Weights of a small GPT-style language model, trained from scratch on English Wikipedia: 171M tokens.
Each number is 128 + 24 x the weight over its row's rms, rounded and kept within 0 to 255. Layers, rows and columns count from 0. The size above them is the row's rms in percent of the matrix's.

# layer 3 MLP down (transposed), 768x192, rms 0.0575, rows 250-318, columns 144-191
size [ 87 115 108 103  98  89  75 116 112  87  86  96  92 105  80 103  87  97 105  97  90  96 116  94 105  99 117 125 105  95  85 128  86 131  86 100  91  79  82 117 131 111 113 108  92  84  85  88 111  97  83  73 116 104 100 105  84 109 101  79 108 115 124  99  95  97 111 105  74]
[[152 122  86 105 138 107 129 151 102 133 138 103 168  77 143 150 123 183 138 149 139 137 128 106 138 119 145 116 157 139 110 134 120 141  98  95 146 130 137 129 120 147 119 135  98 153 148 129]
 [120 132 122 131 136 118 105 141 185 120 114 157 144 168 178 117 155 162 146 112 109 103 134 149 111 167 109 101 119 118 125 102 128 170 148 118 123 128 139  98 147 131 133 141  76 123 133 139]
 [117 136 134 144 140 137 180 107 128 166 120 124 130  71 126 161 121 124 117 157 111 119 141 148 104 181 133 136 123 150 115 151 156 108 119 152 156 117 140 153 118 112 149 131 136 102 143 123]
 [147 149 116 128 140 136 122 124 122 129 127 132 100 141 125 149 129 170 144  96 132 122 105 126  91 109 132 147 144 158 153 127 121  80 125 133 105 122 173 155 128 136 124 143 127 113 106 145]
 [121 109 155 138  94 134 134  98 155  81 120 140 129 153 144 131 169 165 111 147 120 129 130 148 144 149 124 146 126 122 128 127 121 134  99  86 121 143 137 127 116 149 115 108  66 100 169 178]
 [112 108 118 145 143 151 127 123 144 144 112  90 155 138  95 144 127 133  82 155  96 120 124  99 147 143 110 120 115 165 122 146 103  86  58  69  93 132 111 103 138  92 128 164 112 127 156 150]
 [104 134  89 129 120 103 106 148 180 142 117 129 144 112 133 141 109 161 136 131 103 119 120 100 135 130 121 127 152 156 119 142 115 117 152 130 142 128 134  33 134 104 140 130 122 121 185 135]
 [188 171 116 133 101 137 152 167 119 152 101 143 121 127 146 139 128 110 155 130 135 107 134 179 131 151 132 152 137 141  93 132 125  87 147 104 150 107  80 120 131  97 120 119 125 106 124 111]
 [121 112 157 134 116  75 112 144 108 125 142  91 163  85 130 152 137 131  83 125  96 163 133 131 159 129 123 110 108 101  84 140 101 168 126 124 129 103  99 159 138 175 111 138  74 180 118 101]
 [139 108 115 130 121  91 143 144 145 138 121 135 109  91 139 111 141 119 106 143 120 171 113 137 154 121 137 147 114 115 117 148 149 132 124 126 134  88 109  73  85 113 146 149  92 101 188  97]
 [ 90 113 106 122 148  85  91 141 147 118 126  60 171 107 156 147 113 123 126 147 107 127 145 115 145 112 138 165 117 147 124 131 135 152 127 150 134 108 143  44 137 136 119 176 121 144 116  98]
 [152 115  83 118 126 129 103 182  76 110 133 147 144 178  99 119 154 148  93 111 134 130 127 172 134 131 143 129 133 130 138 135 129 123 119 122 131 162 140 119 129 109 139 149 117 169 108 132]
 [138 132 135 125 109 146 143 144 133 130 134 118 112 100 175 154 131 133 111 115 124 141 135 128 174 137 141 133 168 103 147 117 161 160 133 166 118 128 136 126 105 111 144 115 164 151 110 140]
 [122 114  99 126 124 134  96 138 171 113 138 148 108 184 146 110 216 145 164 121 116 113 116 142 130 173 117 112 118 117 103 133 144 137 110  90 112 148 122 129 103 104 155 119 112 113 160 100]
 [108  93  92 120 110 103 120 178 154 125 120 103 137 144 142 185 125 146 130 113 132 118 143 132 150 134 134 130 126 163 126 137 128  99  96 116 141 117 126  37 129 117 158 152 133 156 122 156]
 [145 139 142 127 151 160 140 148  88 138 127 116 147 122 127 130 150 146 228 123 124 134 157  96 151 131 113 141  92 112 123 113 110 101 137  99 124 110 114 100  94 179 123 132 120 115 106 166]
 [139 123 131 130 148 143 118 162 137 129 126 118 156 131 140 167  91 153 114 151 192 120 118 136 180 145 137 105 140 141 125 114 160 131 162 150 144 132  69  79 167 115 110 113 140 194 172 136]
 [136 145  74 131 114 129 124 117 139 114 144 171 139 120 183 142 170 156 119 137 111 120 109  98 161 118 120 100 148 149 100 125 122 138 123 121 129 111  73  99 132 156 121 135 120 137 130 149]
 [167 120 151 114 135 186 140 122 168  95 128 125 124 127 132  85 125 163 120 134 138 112 110 139 113 147 126 106 117 141  90 123 148 169 105 130 105 152 164 105 100 123 132 124 137 104 181 128]
 [116 122 143  99 135 181  90  91 147  87 129 133 132 127 155 165 134 152 170 121  85 110 113 126 135 158 171 163 119 156 134 135 126  94 142  99 117 113 113 148  97 116 147 115 139  88 133 128]
 [121 127  98 135 111 134 133 154 140 110 118 130 132 158 143 143 159 173 115 126 120 135 157 134 158 140 136 143 166 134 118 127 134  88 141 139 148 132 145  46 130 118 147 156 145 208 131 153]
 [141  80 100 146 113 144  77 172  56 106 135 134 148  93 147 141 127 172 145 137 150 155  84 130 128 127 131 128 107 150 125 154 123 124 139 148 158 122 116  66 136 139 130 135 122  99 135 132]
 [130 134  82  99 142 131 115 133 106 145 116 102 143 120 137 176 150 110  88 140 135 153 174 121 165 149 117 148 106 130  82 113 122 110 101 131 124 117 106  91 134 105 126 122 151 182 147 152]
 [122 157 106 157  99  94 104 130 141 122 107 101 106 152  97 121 138 172  93 146 130 130 153 171 147 161 128 185  87 129  85 145 137 111 139 124 152 155 144 119 119 145 111 192 164 130 146 157]
 [125 128  98 135 122 123 118 140 139 150 110 150 140 163 137 110 183 185  97 148 124 142 152 127 119 176 126 146 155 114 117 131 136 112 117 108  98 119  96  76 110 131 135 124  95 144 149 136]
 [130 141 107 142 150  89 121 142 157 112 109 143  90 117 135 165 135 146  89  94 153 127 130  99 117 146 132 183 118 131 114 161 122 148 128 127 116  99 160 137 135 127 136 131 120 172 125 125]
 [135 123 103 118 105 145 117 114 132 104 169 185  98 160 154 119 203 139 145 124 131 103  99 165 134 162 115 110 136 134 107 122 107 137 140  69 120 165 153 114 127 133 128 110 109 122 111  86]
 [148 109 100 129 130 137 108 126 172 142 128 134 143 127 155  87 115 130 182 112 127  84 104 105 116 154 105  88 137 123 137 125 126 102 108 141 103 126 135 117  92 118 130 116 120 125 128 175]
 [138 129 121 117 113 122 168 157 114 180 129 140 146 117 133 135 153  86 133 139 108 152 101  91 145 121 113 129 126  93  80 142 129 168 151 114 109 128 182  84 108 132 122 107 151 155 100 146]
 [158 106  78 124 133 184 143 158 130 162 132 106 124 104 122 111 110 169 158 172 162 126  93  83 124 153 129 105 143 149 100 156 106 138 142 157 125 132 137 111  99 102 119 114 129 125 164 127]
 [142  99 102 137 126 134 110 149 182 124 120 166 137  98 138 183 126 145 128 109  90 100 157 124  89 131 120 131 107 124 123 110 135  87 142 135 150  94 129 136 143 137 122 138  97 130 170 122]
 [128 112 119 147 156 140  62 148 158 144 119 107 126 148  62 121 125 130 141  99 103 169 126 100 141  84 114  81 129 123 141 126 122 124 130 151  79 117 124 108 140 139 131 131 146 160 143 107]
 [140  95 125 109 146 180  86 152  91 128 137 129 135 103 162  95 131 176 130 127 188 126 148 134 133 123 147 136 168 123  45 146 102 123 101 100 158 135 128  99 117 150 128 141  83 143 135 120]
 [112 142 113 132 108 100 153 116 105 136 121  92 106 154 140 140 111 127 124 123 116 125 119 100 162 108 149 114  90 106 104 106 125 129 130 131 147 127 122 128 128 150 134 111 130 119 157 136]
 [134 115 115 125 101 127 152 164 148 136 108 102  81 158 122 164 106 141 116 149  99 133  99 101 158 135 122 118 117 138  61 138 153 122 120 165 147 123 106  92 132 126 137 160 115 154 122 101]
 [121 149  80 116 132 145 175 179 166  98 109 139  70 197 144 149 136 148 121 100 169 149 116 146 134 173 142 109 101 112 111 150 146 139 126 100 154 150 153 124 107 115  80 131 128 153 139 120]
 [106 151  85 112 136  44  92 149 164 125 125 133 104 151 120 109 161 120 105 106 129 131 136 113 122 101 143 177 115 153 134 143 126 159 125  92 114 138 118 121 152 147 131 159 108 144 117 116]
 [128 100 121 141 113 123 103 151 161 101 145 131 132 111 144 151 115 137 119 126 119 144 128 113 147 106 121 147 118 130 144 136 148 115 134 119 134 144 133  19 145 129 124 161 150 139 156  99]
 [129 128 115 114  83  89 106 135 126 138 110 137 153 122 143 152  90 163 110 107  90 129 116 144 134 111 116 123 112 122 114 143 155 147  99 147 120  97 123  85 173 135 106 134 136 160 150 110]
 [133 131 195 101 147 153 129 152 109 136 123 130  96 178 133 106 126 166 114 138 138 127 128 107 173 177 138 111 132  96 119 166 132 119 172  89 129 111 105 115 118 113 121 147 129 110 138 114]
 [184 122 168 102 130 129 152 117 114 104 112  65 112 121  98 160 126 166 116 156 135 103 159  90 172 121 154 107 128  88 112  93 122 117 128 148 129  99 166 144 165 139 151 116 146 103 107 139]
 [114 111  99 141 126 128 117 146 147 110 105 121 143 140 195 142 125 148  99 163 171  97 160 132 127 123 127 109 137 153 117 134  90 109 137 100 131 150 148 112 132 118 128  94  79 144 130 146]
 [ 89 122  76 118 111  90 126  97 107 113 152 116 136  81 101 118 132 129 104 141 105 130 135  74 151 100 151 127  93 132 127 135 138 177 128  89 118 101 132 111 133 161 119 171 103 136 120 131]
 [186 118 133 159 118 118 117 123 116 145 105 131 130 144  82 103 133 127 112 138 138 139 134 123 185 106 137 106 133 112 116  83 170 100 140 121 111 102 111  77 138 115 129 117 120 155 137 139]
 [110 126 163 103 128 140  87 177 131 131 118 122 108 138 119 145 154 127 127 100 116 110 129  63 135 129 136 136 150 133 136 127 125 115 148 182 133 150 174 145  98 164 136 132 103 157 106 104]
 [140 175  99 142 102 150  98 108 163 131 121 160 157  86  85 143 113 183  96 126 104 108 108  60 149 114 141 117 151 150 104 121 132 108 135 135 102 120 133  77 129 139 127  86 152 134 120 117]
 [142 129  98  96 124  87  95 119 161 107 145 153 107 182 127 115 158 127 123 131 111 140 139 134 141  93 143 120 105 142 138 147 138 150 140  98 122 104 151 119 106 113 154 154 135  86 105 125]
 [ 93 128 127 128  83 102 169 182 126 126 127 149 121 117 158 130 102 115 130 125 156 133 152 119 109  96 127 131 122 158 114 118 124 142 180  86 141 114 120  88 116  93 138 166 122 136 128 139]
 [112 140 205 143 107 101 147 168 157  95 104  85 161 170 168 153 103 114 106 125 132 102  79 119 144 143 139 125 115 124 152 141 119 158 109 132 138 161 104  73 154 125 119 178 124 181 107 120]
 [131 168 132 162 113 111  90 127 118 162 100 128 180  84 145 182 150 151 100 109 140 116 169 147 135 109 130 128 120 138  87 135 127 129  85 151 141 100 132  95 153 106 142 129 134 121 159 142]
 [156 143 100 157 129 171 118 162 146 150 148 133 128 123 160 171 116 136  90 132 119 133  97 121 155 145 105 100 102 111 112 122 148 102 103 130 137 127 167 144 141 135 124 149 133 122 143 144]
 [140 121  89 141 124 105 109 156 136 123 131 103 132 128 146 153 119 146 122 115 128 137 125 117 120  82 136 117 131 129 129 130 129 123 128 145 142 133 131  24 141 127 127 140 139 133 163 128]
 [ 99 144 135 133 162 146 131 131 184  97 145 130 158  96 121 120 135  74 152 123  71 117 131 139 118  90 126 142 135 129  98 140 119 147 134 134  99 129 130 148 113 118 104 124  67 117 131 146]
 [105 112 102 158 105 126 122 147 145 148 119 144 134 161 125 131 130 144 113 150 151 129 146 118 176 164 143 173 134 113 159  92  97 137 117 102 116 139 113 131 115 147 133 170 123 151 132 145]
 [151 104 128 138 120 140  85 122 178 145 106 182 138 135 147 124 161 156 152 112  93 143 114 151 126 169 101 115 123  97 133 123 122 126 127  95 129 117 116 119 130 124 127 125  96 106 151 144]
 [123 122 117 128 102 132 129 181 156 116 143 148 112 143 156 127 155 130 134 106 126 135 115  86 127 111 138 111 130 161  84 137 131 147 145  96 122 128 114  68 134 122 149 136 103  95 124 113]
 [129 141 124 145 172 111 125 205 125 140  88 150 154 170 118  92 116 176 119 136 124 109 107  98 143 137 116 136 107 117 127 142 109 113 145 131 125 119 108 106 113 109 140 145 141 167 129 115]
 [146 155  97 108 135  96 145 182 137 132 132 125 126  98 138 115 115 121 113 110 139 141 114 142 141 134 122 124 135 139 137 102 149 107 104 171 119 154 139  97 117 109 105 119 134 135 131 149]
 [142 118  91 140 106  64 126 117 127 135 111 106 119 135 187 120  92 140 131 100 147 174 133 135 146 113 129 145 127 139  84 119 118 117 115 139 103 139 130 112 152 156  98 150  97 155 155 132]
 [111 112  80 115 133 108 101 140 151 124 128 124 120 126 139 151  88 166 134 147 129 117 125 129 131  90 125 123 149 139 105 120 129 130 147 137 132 118 126   8 126 100 124 138 163 144 160 130]
 [147 135 130 150 115 132 148 145 121 127 124 157 116 115 129 127 125 114  73 137 111 165 130 122 160 116 113 109 125 122 118 122 145 130 133 126 133 104 131 105 127 134 107 120 111 160 151 136]
 [124 147 115 124 120 127 103 120 119 133 136 152 127 129 113 142 145 118 111 103  86 158 159  65 146 110 101 186 129 124 137 133 126  86 119 129 113 139 113 156 134  96 144 132 120 128 144 117]
 [106 156 136 133 147 163 109 129  92 117 148 185 140 110 151 148 123 151 165 126 148 122 130 126 103 172 115  78 157 129 117 146 137 121 127  92 135 111 123 108 141 103 120 105 139 146 147 167]
 [120 113 125 138 129 146 150 105 125 145 139 107 141 147 137 162 152 107 114  65 139 108 110 169 116 153 138 153 128 159 138 126 177 107 125 114 167 129 154 108 157 130 128 150 109 128 137 111]
 [138 152 124 119 105 117  56 194 144 108 139 119 128 178 115 154 142 201  99 158 161 138 121 144 159 133 135 141 134 127 123 109 142 121 143 126 149 131 127  64 152 131 117 110 110 120 150 151]
 [165 145 131 109 175 153 102 149 144 156 112 105 120  81 112 153 132 159 152 148  79 116 132 110 124 151 126 142 147 148 105 149 138 132 129  90 140 130 107  67 146 148 114  95 119 187 198 137]
 [183 121 156 123 139 121  53 166 120 138 134 124 108  98 161 110 119 152 170  95 114 143 139 134 115  96 136 147  98 164 149 119 128  99 133 155 147 130 186 110 125 130 124 135 110 128 141 163]
 [115 128 117 135 145 109 121 121 119 144 146 155 116 129 100 109 116 165 127 123 123 133 146 145  75 197 105 155 155 125 166 137 108 112  95 107 142 179  67  86 121 108 140 127 123 165 160 171]
 [123 136 116 129 117 123  96 142 140 128 155 123 125 142 141 157 123 146 127 132 134 117 125 116 138  89 134 144 120 123 146 117 118  94 124 159 131 132 147   8 140 159 135 149 130 147 134 116]]
# layer 3 MLP up, 768x192, rms 0.0844, rows 251-319, columns 144-191
size [114 109 100  97  92 102 107 100  87  93  98  99  94  92 100 102 102 106  96 103 104 110  91 102 100 105 107 103  96  87 106 100 110  92  96  92 103  94 111 112 101 101 104  95  98  90  89 103  95  93 103 102 105 103  95  95 104 102 105  97 108 110 100 102 100 107 102  96 104]
[[143 123 118 175 130 127 150 105 133 134 127  76 102  73 111 141 126 119 120 176 133 130 136 126 112 123 136 124 146 110 146 145 106 127 140  95 118 135 107 162 146 150 123  98 128 104  86  93]
 [120 130 125 121 138 124 160  82 136 138 153 113 138 112 106 137 116 173 119 121 122 106 178 115 131 134 151 133 132 144 135  91 122 120 109 128  81 107 116 154 154 132 118  81 109  68 123 161]
 [120 156 148 153 118 102 119  95 131 161 147 174  98 144 116 150 119  91 143 155 154  43 114 150 143 137 192 126 121 111 112 138 120  85 116 138  72  95 114 156  93 137 126 117 116 102 125 147]
 [123 120 141 141 145 157 125 129 118 119 123 125 158  77 124 104  93 139 148 139 140 148  95 114 124 123 114 157 133 109 144 133 114  87 116 129 125 172 127 137 144 151 121  94 128 149  79 127]
 [137  96 142 134 158 106 101  72 145 124 116 101  79 108 120  73 123 110 158 170 160 166 107 153  58 125 101 111 105 141 118 125  98 109 124 168 132  66 121 132 118 124 101 101 102 117 131 144]
 [153 127 140 146 133 166  88 107 111 119 135 159 144  91 130 109  88 113 146 143 133 185 103 154  99 146 123  90 171 149 133 171  99 110 145  96 159 129  96 100 114 150 141 120 117 156  96 128]
 [117 139 154 136 130 129 123 117 104 117 100 114 120 135 152 140 133 116 122 145 126 136 188 152 138 136 150 126 137  87 144 137  87 145 129 134 109 130  78 146 131 111 112 137 129 128 104 159]
 [ 85 129 125 141 102 149 148 160 104 131 140 125 143 123 131 109  88 114 142 120 109 120 125  93 109 123 113  73 133 175 126 109 142 122 153 171 115 122 105 111 148 123 119 131 135 109 134 122]
 [144 140 137 150  78 127 135 108 106 124 107 116 143 124 122  74 153 149 132 122 137 105 147 140 112  91 145  96 207 131 110 156 108 129 140  96 131 117 104 131 115 126 117 105 165 143  92 158]
 [165 116 154 123  96 195 143 134 146 147 106 131 125  95 122 117 173 113 162 129  99 146  98 145 114 168 143 121 136  95 110 110 166 115 109 140 110 168 132 118  83 118 130 113 153  70 154 152]
 [152  92 135 102 128 144 104 123  92 122 148 129 180 137 119 149  95 115 104 146 138 121  91 181 122  90 142 135 125  81 104 141 119 151 128 122 119  97 143 181 139  95 138 136  90 100 113 127]
 [137 109 119 118  99  96 147  95 107 114 111  97 150 132 122 123 110 154 114 170 148 134 124 104 136  72 118 120 128 112 126  85 116 124 126  80 136 140  86 145 128 150 102 129 111 129 148  85]
 [147 105 124 163 141 103 125 127 100 140 137 127 134 112 112 121 102 130 120 125 162 130 161  95 142 125  97 150 122 145 135 145 123 107 128 114 157 156 159 138 162 124  83 122 131 149 119 137]
 [138 105 116 133 152 165 148 135 108 110 111 149 101 106 120  82 141 135 122 133 126 138 136 119 136 188 142 124 104 115 124 114 124 134 147 136 114 126 162 104  95 110 133  99 133 139 115 127]
 [ 83 137 129  88 152  56 102 128 154 138 136 111 128 129 108 153 139 103 123 169 158 167 134 139 133 162 120 147 103 116 109 143 104 162 142 119 116 168  93 162  75 155 168 115 145 109  98 136]
 [111 120 117 105 128 159 137  67  83 161 132 107 109 115 133 114  85 122 101 133 103 112 133 139 131  89 115 117 144 118 124 131 106 119 168 166 138  89 105 160 154 128 132 112 109  74  86 141]
 [112 106 161 174 155 139 144 106 166 126 153 148 134 104  93 125 173 153 154 110 125 117 171 141 113 125  94 104 166 143 113 167 117 122  94 144 108 130 123 177 124 121 119 114 112  94 153 131]
 [100 168 169 145 170 111 118 116 146 161 128 163 157 131 119 125 139 133 131 138 140 116 131 137 118 105 138 130 180 148 158 116 144 156  76 125 145 149 129 160 113 106 127 158 190 111 143 151]
 [ 90 102 151 130 121 142  95 112 111 164 117 172  75  63  99  95 105 124 147 120 142  89 127 102 127  97 151 133 114 121 161 123 106 127 116 108 117 108  89 152 118 176 132 126 142 111 135 184]
 [178 142 143 164 115 135 178  91 136 138 112 131  83 102 146 129 127 122 123 142 133 118 119 182 101 110 151  93 148  82  86 145 134 119 112 113 123 121 154 138 107 159 119 106 126  97 141 141]
 [110 114 137 144 116 108 155  99 174 148 129 130 132  97 119 114 152 124 117 145  81  98 140 137 102 116 112 131 155 114 163 101 115 144 121 126 127  90 128 163 127  91 119 118 125 103 138 137]
 [148 153 151 186 112 134 132 154  87 153 127 129 172 106 133  92 133 102 141 140  91  98  77 129 122 128  93 101 116 113 115 150 119 125 123 123 149 168 120 145  97 109 139 163 135 105 132 133]
 [199 126 160 123 132 128 123  91 128 167 122  71 188 137 181 130 138 153 121 104 104 115 142 147 107  92 165 142 115 133 103 125 138 154 125  95  74  88 122 109 126 110 132 161 135 109 125 148]
 [107 123 153 167 138 102 146 130 115 121 106  94 103 114  65 114 105  87 149 154 115 102 107 112 136 158 105 129 104 147 144 118 132 126 158 143 112 145 110 125 128  92 130 130 146 118 130 122]
 [120 142 127 135 128 132 116  93 181 150 141 140 104 116 135 119  95 109 124 114 122  99 144 102 122 105 108 121 135 144 108 154 156  89 128 193 124 139 118 166  94 141  94 128 147 151 150 132]
 [147  87 123 147 167 126 161 123 105 123 160 134 150 130 114 150 138 111 116 133 129  80 147 117 123 123 132 165 151 128 127 152 129 107 167 148 107 147 155 179 165 120 117 120 160 143 101 131]
 [ 61  86 184 131  83 122 124 126 124 101 105 101 122 125 133 140 115 130 137 160 122 128 116 116 149 103 117 114 157 120 131  93  92 113 113 167 125 160 133 171 120 129  86 173 134 135  93 156]
 [ 84 133 138 111 156 152 123 117 136 112 124 139  83 138  70 110 127 115 138 127 149 174 168  86 139 119  89 135 123 155 147 128 102 124 121 110 117  80 103 122 112 151 129 112  91 129 143 146]
 [145 199 138 128 117 132 125 120 100 128 151 102 112 137 165 114 130  82 118 145 146 158 133 144  83 107 135 114 144 127 166 161 137 116  96 137 119 135 105 138 132 178 161 102 133 174 146 121]
 [133 109 147 129  99 190 142 120 122 118 127 116  91  95 137 140 108  87 139 170 117 147 127 130 133 125 129 118 139  82 145 101 104 138  93 107  91 126 135 185 128 161  85 139 135 159 123 180]
 [140  94 133 131 121  92 142 114 156 132 107 143 148 103 130  90 150 131 118 113 137 149 111 186 114 105 134 126 150 169 124  83  52 137 111 127 141  58 113 149 151  96 136 139  96 118 124 121]
 [110 119 133 140 116 116 180  94 115 109 108  97 113 135  71 136 126 110 148 143 108 118  99 135 114  89 127 109 127 123 139 112 159 121 153 156  89  95  97 155 168 130  78  99 134 113 116 128]
 [ 83  96 134 146 149 135 148 106 140  83 111  79 121 141 124 149 121 124 100 118 135 191 138 106 112 125 161  87 144 124 129  79 105 119 113 100 134 127 106 164 171 164 157 109 109 155 124  95]
 [123 135 125 112 127 139 128  88 160 141 145 172 131  90 108 115  86  96 138 105 124 135 151  75 100 102 134  80 115 101 196 146 138 152 118 159 107 125  96 135 123 147 161 154 119  89 151 131]
 [111  98 117 110 139 129 124  94 128 154  74 148 121 147  83 134  99 108 127 148 127 182 106 119 147 142 157 121 134 165 129 154  81  98 139 186  94 149 122 117 145 146 190 133 118 126 126 129]
 [116 137 164 162 142  84 133  88 106 115 116 120 133 122 133  81 102 139 167 134 133 158 126  86 133 117 155 113  93 139 164 151 103 138 134 162 130 140 113 150 135 144 119 170 142 110 113 103]
 [157 129 105 143 149 145 133  77 113 160 137 142 150 111 118 138 131 131 170 148 131 169 122 124  94 146 128  92 162 166  80 127 127 133 127 102 143  93  99 113 147 127  87  54 100 134 105 143]
 [105 136 153 144 135 140  99 115 129 167 130 191 108 101 146 108 116 132 160 150 123 127 117  96 123 143 133 104 145 123 145 172 103 136 150 142  70 164 131 106  94 127  94 111 124 129 133 141]
 [104 104 139 112 152 145 121  82 145 117 111  93  97 106  93 100 140 165 129 155 137 155 144 130  68 186 124 130 120 118 122 121  75 121 120  83 101 116 135 166 155 152 171 121 131 137 138 110]
 [110 117 142 124 164 179 117  50 119 144 168 100  97 143  85 138 126 171 116 125  92 127 152 113  78 121 132 121 125  92 146 118  91 115 110 129 133 136 100 142 149 178 145 123  98 167 133 152]
 [ 64  78 149 139 146 128 144  76 136 131 120  89 116 134 122 162 130 166 112 156 149 113 133 115 106 154 143 109 115 120 107 137 129 134 129 117  95 123 114 180 143 148 127 138 101 161  66  85]
 [ 91 131 132 157 121 102 120 117 131 131 125 143 153 115 108 127 114 127 132 169 139 126 128 100  96 127 123 143 133 157 139  97 123 122 144 155 101 149 106 142 133 135  93 157 112 129 140 157]
 [145 152 144 149 125 136 105 150 130 167  96 147 123  91  94  85  73 107 138 160 174 117 103 118 130 109 130 115 121 117 126  94 123 138  94 119 117  92 102 165 147 143 129 138 145 124 135 125]
 [115 139 143 128  89  96 120 146 150 163 135 145 128 129 123 162 108  88 118 133 160  89 112 145 122 125 182 115 155 161  97 120 153 120 125 119  98 137 134 170 126  93 126 144 164 120 106 150]
 [106 101 120 118 142 178 116 105  76 129 178 125 112 119 147 107 120  93 105 107 103 195 116 162 118 130 157 106 156 142 172 136 123 115  99 101 169 109  88 126 135 149 161  95  94 135 107 112]
 [ 99 156 168 120 118 133 137  77 129 131  66 133 149  96  92 106 149 165 141 165  95  98 129 121 132 119 127  96 115 137 151 140 110 112 162 177 101 175 144 125 127 148  92 147 140  33  93 124]
 [111 131 160 126 149 148 149 117 112 145 120 170 134 106  85 138 153 127 135 181 114 159 179 133 136  78 106 130 103 121 159 149 104 134 118 132 143 131 107 201 176 152 135 103 102 117 139 134]
 [ 83 109 155 131 149 103 160 134 158 109 125 121 117 128 104 144 150 106 115 134 147 161  95 134  94 146  84 123 147 137 140  89 133  87 115 117 136 123 135  98 150 106 146 125 133 169 127 110]
 [124 131 152 131 130 104 171  94 100 114 115 119 162 139 126 112 112 102 159 171  77 134 117 118 133 157 110 119 115 138 109 142 139 153 126 198 118  90 143 165 107 120 119 110 131  96 122 157]
 [129 140 160 109 174  90 109 113  93 123 111 136 138 138 101 148 108 129 120 143  88 117 156 140 127 166 119 120 130 139 128 113 113 114 110  79 103 143 109 152 125 152  90 127 146 148 140 166]
 [179  88  97 155 135 165 138 103 105 135 116 183 115  96 136 127 147 146 134 100  99 174 126 135  98 119 149  87 140 110 105 142 149 117 151 129 139 140 101 122 114 117 104  75  96 139 127 140]
 [127 114 122 109 138 118 115  87 143 119 139 100 106 103 143 123 109 133 119 127  93 155 147  59 136  86 145 128 134 141 172 135 122 136 103 111 117 132 115 141 120 132 102  49 115 101 135 142]
 [132 147 156 101 145 148 162 115 161  90 107 134 134 121 141 124 119 103 146 137 127 151 124 179 143 129 136 119 132 114 151  94 143 162 124 162 109 177 116 147 150  85 108 132 164 134 141 107]
 [129 116 152 163 144  95 160  83 109 134 132 124  91 120 115 101 113 158 128 100 147 172 172 110 145 146 110 144 153 121 131 108 126 107 137 133 136 170 142 167 104 119 106 132 143 123  80 118]
 [ 93  85 133 175 169 134 162 124 109 122 100 121 106 127  90 155  99 104 101 117 139 119 135  86 107 110 143 126 142 164 114 174 120 143 130 104 118 106 129 142 106 141 137 156 117 136 129  70]
 [129  96 149 124 149 173 124 115 122 154 114 120  58 141  97  91 160 105 128 107 129 153 107 114 109 109 171 147 138  70 125 127  82 128 102 116 122  99  92 132 140  92 168 123 124 140 116  95]
 [113 140 126 104 136 145 141 121  96 142  87 148  90 130 105 146 133  88 143 172 127 163 150 142 117 109 131  65 158 105 213 175 107 111 124  89 126 145 171 139 113 145  68 120 120 136 118 134]
 [147 154 166 158 128 153 110 151  98 144  92 116 141 114 129 115  85 145 127 158 130 150 113 133  73 159 154 113 137 132 134 142 156 123 133 136 129 111 149 121 121 138 108 131 119  91 110 147]
 [105 105 127 123  87 160 123  92  90 131 128 146 132 108 117 113  95 121 139 117  70 183 165 116  98 121 112 105 144 154  79 146 109 138 150 138 142 144  81 104 110 139  75  95  98 143 106 141]
 [119 128 123 145 154 131 120 110 139 117 125 102 128 125 127 103 124  62 102 145 155 193 127 160 160 116 112 117 110 149 171 115 134  99  93 127 106 124  90 157 154 100 140 144 138 142 171 118]
 [131 139 145 106 182 102 136 103 159 132 104 137 120 127 109 113 152 105 143 111 136 148 204 130 111 120 150 138 135 180 128  92 112 122 149 117 117 131 114 115 155 117 113 111 131 126 174 181]
 [124  83 139 112  96 108 124  98 163 106 120 127 115 134 107 133 122 112 117 138 124 145 163 130 136 124 104 139 140 139 141 103 136 123 106 107 144 172 121 152 147 146 165 128 154 137 112 119]
 [170  95 134 146 136 126 147  97 130 189 132 132 117 110 121  90  96 141 135 146 122 139 162 107 109 130 100 128 144 114 126 179 110 119 104  96 117 126  67 143 111  86 116  98 156 131 151 134]
 [ 97  93 135 140 124 162 200 101 139 129 121 123 117  36 110 107 134  84 142 160  82  89 118 145 140 134 100 131 126 152 133 115 113 165 152 176 108 156  95 163  78 100 151 111 170  87 121 130]
 [148 146 115 138 163 129 119 100 161  97 133 144  82 111 119 117 155 119 107 161 142 136 141 169  96 122 138 137 141 132 158 120 145 112 123 111 155 123 124 125 128 126 149 155 141 158 124 131]
 [170 110 174 129 140 175 106 125  87 121 119 151 117 119 154 116 129 130 148 154 124 104  90 149  99 122 139 117 103 125 145 130  95 104 114 133 103 150 160 138 126 145 129 159 148 130 144 166]
 [134 126 195 138 137 105 146 112 125 117 108 139 172 138 122 121 100 182 140 129 131 126 138 158 142 154 124 127 162 106 157 145 118 111 123 141 141 120  88 123 133  97 119 147 166 125 115 111]
 [137 123  83 143 151 148 147 125 117 141 110 144 141  98 154 100 154 184 152 146  88 163 139 163 130 126  95  99 169 168 124 122 132 132 146 123 149  82  79 149 102  92 111 120 137 100 119 120]
 [107 126 134 103 149 135 154 108 128 125 113 116 122 108  93 145 138  86 163 114  83 129 156 114 120 117 171 135 145 152 157 166 120 135 146 162 131 133  86 147 147 178 118 127 107 156 109 141]]